Weights of a small GPT-style language model, trained from scratch on English Wikipedia.
Size: 10 layers, width 128, MLP 320 squared ReGLU, vocabulary 6643.
Architecture: LayerNorm before each block, rotary positions, no biases in attention or MLP, capped logits.
Each number is 500 + 25 x the weight over its row's rms, rounded and kept within 0 to 999. Layers, rows and columns count from 0. Numbers have three digits each. The size before them is the row's rms in percent of the matrix's.

# layer 7 MLP down, 128x320, rms 0.0948, rows 0-80, columns 240-319
123:501515528518531539498526498481505480531493464504488473486513495511475508520487496472487502528494558525507469516497488527479486468481533487519498513488504493479532494540500517550526563489526475526484508504485477448520467497480530505524498479
104:483503538474476497527519482500515489531472502470535477514496504518510478523480466530506533507501476490530536522512501538524457493485511534498531514501537429534501533512513507495520502482493508526505517508474542517521489501463546510517496509
093:535515475491491553471540524507529476510495512487503501503497469526537491524480513508531474529520525469486464514495486471485473493509515547526475516486524531512497493530487503505459545499497482513505499549508493531517486493500511545556495487
105:498495463477493498525520529464447541521513469515505509513461446474506493521446488486498531489524522501489495508513507508472429482473495505514473506486530525511478492503523485498473519529524490481487479509477521475487507482520501534492491502
099:505491533506505503511523490502493485557478494510502448474498552512480492468491522491445463467471495497521546545497499517531532460521472454504512492499517506527472541492501537481473479510499536534475538501455541520559482513488521498471530515
093:534491417506514462516515463522499507477524475515523486521523497496517471525494493500482485508496506504557508493519505567508525460478474553509468454508490487529492477506489520534522514523480477541491495484491508507474487511499496541511513534
094:521489480491478473499514484488530531571540530522502468503479524478449478497484508470520465483537515540518527444493497462523512473479507503543496504469501506498523483480480430555457494514464510525486480472533493521523510473479533476499541505
098:510518532540533468502515514465506497477546511531502485509502503471526482487521518475522519488437499465505512455522517492498493487501464517492445500470526486505489466488497490462472501500513497469521471504437486543459507475555497509508483472
099:510478483513502502488503539507508487496514499485461477503510482477527430473482517452484486521556478497442522527488479478536467467479476474482469529503485507502473493451516499520513479501491471513471520521476484498509493507495546523481537506
090:503484519464547521472499501511482501411457496506489499477502510460445556492454485531476515493484479496460567511488497493488490490497514458504465447477540465525469489480499531506483464539517446505529506513438494525460525538542493479502487484
101:483501523431523539529536506477480503442464499482473508484509516526498467520515483450505489478448496504533549504517504459533520508499513522497529506493476508494535501490498490484540507495479516511524507453515505501493512533464489508496534502
090:505552518453441473513493521469529500497494479472579498499481453458497511518508499493515491487493449521512521544482510490422573504487458475562477514496504508495518480498485543476500478494458520475505536513526481501480491500519496476515488499
093:538502474511534534477458539501504464497490541488494531527496523515478498506532508512511459506469487524477466523513493490505511559504534526492538493495507443463468494477495446477478484464473526503513471433502497497491507511491462480464504499
100:550557494516455508485474463489493528479540483516454478481499508510500521531451504461506532468471533494514427468479510497534467519528466487523525468470491476510473485479515511530473542515470516502499482528507509486487515503498464484518504528
090:511488502484541490506490501523502514540519461484530554524493504465469490524568503542518498507519530508474540544451519483498522519525545503494496497461474491501511494525475502499526477508501468468512532529529484481466504490504486509515512479
099:488485473501484480507565506492512493453469561523512529536507459476494532518497478477482503495452521462447516510512521526513521539539516492510527524483504469488482519488494535456475489497491501506498513531474493506528498457501488529489504510
097:534494460489468481525512498523511468471510494496486466492535473524513494482491514492527492545490524479509497497509463495486521524458497513475486493519468502466491488519466499499488505446448515514507485514538470492432517481480515488465483513
094:532527493478469544506516490457485520506510482500506522474471493512467451513508505505559545499490534468490460485488538531503478490492492468504527511483452521500485502507466503490540506522490521494514511449530455511529476484517508520502558515
097:509478534478532505499489521459507482455521544514487541455520475508533547521526565544500528466520462460481469531502487498499536511496454505519476437547482525486537526501508535486512457546466481486485517513504457539528515473489493490524498522
091:522466497491476507524476493520500524500538507452507505509514491484483524470508494486522452499497490490461481509484519493542518560511457505490521514499486488500491500545499523487469492499503468474497491517486497508484462511538492490534486500
094:494494474508521525509508467512512499505527497479519568501499526500510468513490468521492527535515561515496530493497457507487473441521485483488501524508542517505478536448513502490510475475563498554483518483496502480533463471466507553475502433
093:501505498463480529514538483491495508525504444447486457468491492486482451532482490522427506531518524503496481435495560485497484475469472529532511518500513499507497500500493536482502508512555502545530457503539522487513478505509485493485493539
105:499503508476482509529517501470501477485502524438506435483508510489549459481506533468521521516481552506489522457503517474510480501526457498451549483511446484484462472501488476498540510455508513491522484522480499534488478534500522479500517534
093:466492521489489481521505480525529512494506494536530490487512537494461497548515535465545455501496538549469471468463494474480489481527523525491521486518510530456504488487503504503535447498524488546474496501516526430537481503474490484456492491
097:503509519522477529440534499486466499553488486502459449517477526496467428505489478473495506524526483491476493524498507501497532519517515475513448510504489485490568509473525502481489512518518494498489454478474497544492509521480464475488551492
086:482507467512487525492479477458483515482563507542535510473507528503518521458514487526495484476470520457511468487522469484466515487554532497491478478546498487507475503452524437484486450476528498502543536485456470448480507516453511511439473512
090:461448486521489477487493490477504465504488527487491502534501471495541469483538481489461469533536530515495525501512461497518464496510509476501463493538538503483493509523497518472466549532509519481489521489520533535510480482495543514523478490
094:446508513508515464459516472497488493506525547511546500486519508540509497482492514481496489492491458444547512489509533526549474554523506523478510544548529489518507485494519486500552494496500502503484494463484497513516504518471499509519487555
095:527514535513496494500521478487483518500545517466460504493476505475487501549525510511509479532465511491491509526464461529506499563503475525488474502503483501485476470475520454512510538491532508509493527534507510506499485481496509518538525507
088:541518520519494480501499508482461512540542510463475487470505505481511515490551524534502496503469452519484502486533536509490532520497519486476516492526487538488501514524454540504499536512536522503463517551487510558515493490555529475512518530
095:477522495506475486542520483510486522524483528485497509483504453486484469465518522468554460483503518507467460512534437481504527492519483462532479500545456535487528490489507488516545502509498500510533513538508506493496518516509475494486533528
099:557546488496458480523507485498538481488478514535486488546511457465520490527516484480489509443491516514483503481475486492458485465460493471555485508486496485507473502523481541493516505501476517492520530495524473537518469454493512507471533532
096:480529499533531525489516575522519515477499493486476491503480493485507500487520473517505458506510478566493500483456504491488522546514515477527469515521476512508475522431483520493532490543509440481479553512539532484501517492502504474523498458
101:519534476475488489496444515492508500500536495493493499480513511487497518476468538530499539483499481497520482523479513496471477541493473541453467513477486541505523518527497529464501498542531526483487477498476516516514508488537476541461503526
093:502511513524487511565499496494500510505519502530518572501468522475488473504533452491491507518487484487516500510482529496500489541512506498466485497497493514489522470490460538501498490492497488516546496553501492501516486471511522486515482492
097:503471549521494491562509480479516477487500491510529523512484484535524475501521475463480563468456497522493484483522469527481502507486502537477553510510529486479501494517490500532486503475500511496516567485503505511489494527555502505544507500
162:506490485463482485470486513513498499517489474498502499510501469453524495484496480487495517503503498507551519490512522496490495482503462500487507516482488501497531490484513495505504497493479544498486501500518508495492549522510417514507505511
098:481490506477487525486456521536465533513506507533538491519472487485494499481494473459563487546465476529507517485512480527496497519482499531496533503515490492488537502500535505488513513515527515511545516504486520477465481535503490472541459508
100:481502529471481501496522530520499488521525503496507504474519523460490488509456492495505492517498512484487485541518520458513426518497477446523497520520522497500540554490482519485449513509515493531520516450497504500493523506513515431536480462
121:472474464492512465514483510488530464505488467514506460514461526511530531487503511521517520493461507472445502527559485484547531495493471482470532497557496513522527521537485516489498492495454490487494483521518494551482497460508500511504472509
142:494508510452503458517491529516526541476510492497480509499410518527494497488507512549492519461568481543523490484528527453522523493478480489439542529507477518519486487504482490496523492493517465531491489508483536460469537495484495465499473521
101:554488460500509487480493531484476508495525527501487508488514465473503478510546513542485479495516472495486523505502506492495514520525489543477510523485508475501496530517455501508475523460535524463489518492515511542506514525506523526473488527
097:471491531489522499498504473513476529464506501493481499525519518498506521496495521538508513497495507497460479515485499502526497531526539510504518467483530460493436535462446491504512513519527444517501502513532491468485545508484469492509492454
100:466495521512477472518503505495500477488490504468509513498527483531505524496541549482505503498491547468523530536481483514517524520535476500545545487528482486523484458507511472486554507474492527473535513502492450499483495545449490545496511496
107:492501510490546464476524493518478494499532476492480487491500474514514505462486528481467515480488466548527470467479564499537527502516486559514470472496488512501507491562502511495497485525515490505482519504521504473523563515515476467486501458
094:505461513540500523494511534519475468481471500489473499498507518454508487483520498518498482460501518466538503498506502499536514518491513487483473506508524499521488536520500500525522486465500496491461497498511442510476496550465511509460554517
098:537510478480473519515480505494478467502510502531517517529516509494500546460559482488475511478501466517512520501572501570495500499464521509488473455530487501479517507525507493490530451473483529509536485476513482498456483498486502492530514502
105:447494501520472519471477535486484561509557503458491478504498511510500510512522501524477510515502511515473518496493514540472493484480538536489460550498505517444480533517467476496501486523525514554505503466505511496522503451474502556478491495
100:467490488562510516462535503525504470515483435494486530506531501488547520512444516486497549483530491465515484527483456494521497472459485533517515450486508522526516465510510494493492520548484512508457414491501503554507512521481499524490476485
094:514495510463450488470505525552438466488525538559502515518497515525518514537520516473509496495485506516486499510517489511522482501492503507506499544489461530456528492502456491481510527486491480476515534498487455471517498503523521511504514468
096:503524486538513515552486510490508519494492521553528527487488534499518507508495496500461502456474542486509475534447491473476476515499513524547485516473522531481535459474484498490474466502457487468506492502515504540469475485488502501507521504
086:514549472543485512529474520513533514509540563502483475512522491457507503503494506512499489479465460535510496523488539488471443444547515503504497539543518526532458492491498468521466519456502506480492474523495517525517477552476488492465512509
097:482539480540510504470459528500524489555466510482500493490466475510486492474478438528508501531494474491494506471504535495460496484496496455496526466450538491505520529489498523513513463489477532485566555528513474486477524507547505530502510476
100:479524462511538521477477514488532515516494493529505503472496456496521466461491506490501509464496517489537515497493471473506457507455498528487547487504530491484492484512525492504493483460499464465513499482475509527480507516498506522504477508
094:476488513478503509451480518486508517492527540494525501530522531452522481476490489439455495497478512491503464516485525470517505496516478462503522502488530481502486521490521541480509504492545503517473495516550500516503506512466461516523548493
096:489507517488496501465483493490513518446527528489527494506512498506466507465510551528451550522572484490457491500465492503474500520467527512485522496452494503499523527460503470451471520454475513486550496467537462472513492537497525471491505491
099:572497477515513491498507482540499529524502464501539497521482498479431490522480456538487481539491473509484524481523519500493516489494494530504456509475481514494521539486450494494508484503453443474490507521545524500539514505507515516508499513
104:471520502469497498504493458470482516509509471447511482437454547539520507494518539463511548503536497504527515506515478467481490504473470462466524534479496445507526520474448497493499510494562506507516531511490526497493522496497498472491502515
092:520488506541494482476522468511517499489471525527536509437494529481511451507517501502486512508489480540474506458477490526524495521537484525484505483529411533453490522460510496536479468513516512548473434499532498491533478501467524486499495513
098:545522512487499496519509540483496509489511500469461525488484487478489496439482482492511486522523501492518463490503498466521472494508530508466501448586527479512505511517506497524505493504525518516478501545540533484510502514484512493495507477
092:513470519507512533494496504519509513523484495491466449430550506496492524507479526492469513472485483553522480482459459486533533490480520469512497483497528488516447487508511474515444545498493459483504489506543509533540505469500510468478480526
106:515510519469530503516504509483463494486504498512505536528519518488478465504548521504541495522485493498485461488484504484496509466541537521503482516523504477510496477509441466513478511479485523498495488520487515506496490499471507522473468503
096:503484513492466526526467496479510456487467479467477531488506454507395538494514463526525508507513499473521528481515510521518498466449503455490499463517497478463556543491486543507487506433495494504479493458544512487494522502546509542486514506
100:476522544522504519522522512493498433470494491506521487513494494509547509472505491482518467481514510503480500505488489496479494517506439504486497442459489548551484498480514508498535490493472421512533515527486516502530487503502517497522463481
102:508512518458505513462520529519500488504521485497476464549523491483477502514498462487512516470518475514520527509509532490516532498561509459545489520545518518534492460514479517532501479470535553490468506507477516458524556460531490505575497511
099:506499488490494492481444496524493486512499441516460466519491545505494496488500490489514519531525500490521500486501506511524505512449472528513492508472521500514510535518506496522470541531533480522518502465520505486520559496545474462484507496
100:501509484527526520491463500520470494516543543494483497511497490508540549496508532489521495505529513487504454472461530470497497485528476490474508574516474465492487462502519497513531514483467472507518463442478506528471476500505517496474462481
098:491523470557525475468456493525465490484523513545514466552506492462487487501562478510539476531474509534491513484518475510566520497501472483464531495503501469516489508473476490469479500452514517468506489494461482561445476478504478500528498518
103:532540540515480503492502485474485532505497477531444531505521493474502505509449489520480497533502533527484521491497526512457468468515526541481513514475500476512488459513475513499434491513501473504547475459485539483496508488476493493494529488
105:502501511506528497523538508479469494443472474525489475562514483517506526524516495496474500476503516483482499475491448503518515490501501516497520504472499499513514454490524504540515505516523463491503486456559503539524477498461538548446506512
094:512500468539483489506502504488541580458486507503527481471493486528487507543512521529507511475502535498489464508506447475479474497471499507525479486441475500496493438530500477506490524500500487516491530511515463480465483490489456508492460498
112:467460449471518517513521458474496462457510508521494502508520508505529527481494508451472517506511500517503562490496491524496496510531518520498495498501473473515461461491496529507506464465459490485492533473519488564470513497478529501467499517
106:501503495506585510510535465493524454499504556453533515476532511544479525478505463512534565528504502482521476506510541480492458487515492499507528488534486548518491492529498502539518450490536533505509499482499501480491477518498515574505490459
093:518514492501507510483443548492508476524512528513529499564483511538471509492469482535490509500557513467478519495526500495476518521508528526524488496466515511538478501523497513472553491547491512540540465468503467485472494484542492497524473560
092:517489508500469452493504465529505476447520475526476478519476464485464517484489456470505510557514503493480511501467494504465481492498518480503500437460545487478550510546518498495509483496494523499487549467522473478442509516525484499484510481
093:491520455496472528488488479504526487517474507474514498533472528509488478498508474523533503483481509471453512475544478511499551503521534515537511502490475509498526518514467523485504503549476458542511507531495545483507465479480475514471527482
099:460469548463481492512508499478491536535517500569505536485519494497488509564483472510459447513493564447527517450510483508504485524560523468504529506536530507506515519482529484464461481508503511539442491458473511514497502471517508518505487535
095:523525512502512476515493546493574514518499443547518461462488481497481489518494502480470469521512496480487456518553503476477492488478480561489447503463506494549494517439502540548487520525490476505477477511505517486526523479507503474520479509
094:507525495524481509497512495515469523510469503471538486464505485503542523520466491561492495505449495535476537500505496508460513473475549524486448486551514518505541518521532526506523442519519488497504509516465492483491517542495455487536490498
149:487506512544465487488579436475562461533483503516504507526521516540507498503506545481516446485485536487500488479548477495484509529490513487520462494488521529490492482528526477483514478518477488496530511500484462494522455489493516542520524475
083:498501487483519504493518541478505484524511500526524510518475505503500519459515462532516494504503484565492499437492543503520513499498451497501508488528482453530488511517475531469486522502476480483501531510509518502509516489496548485496480483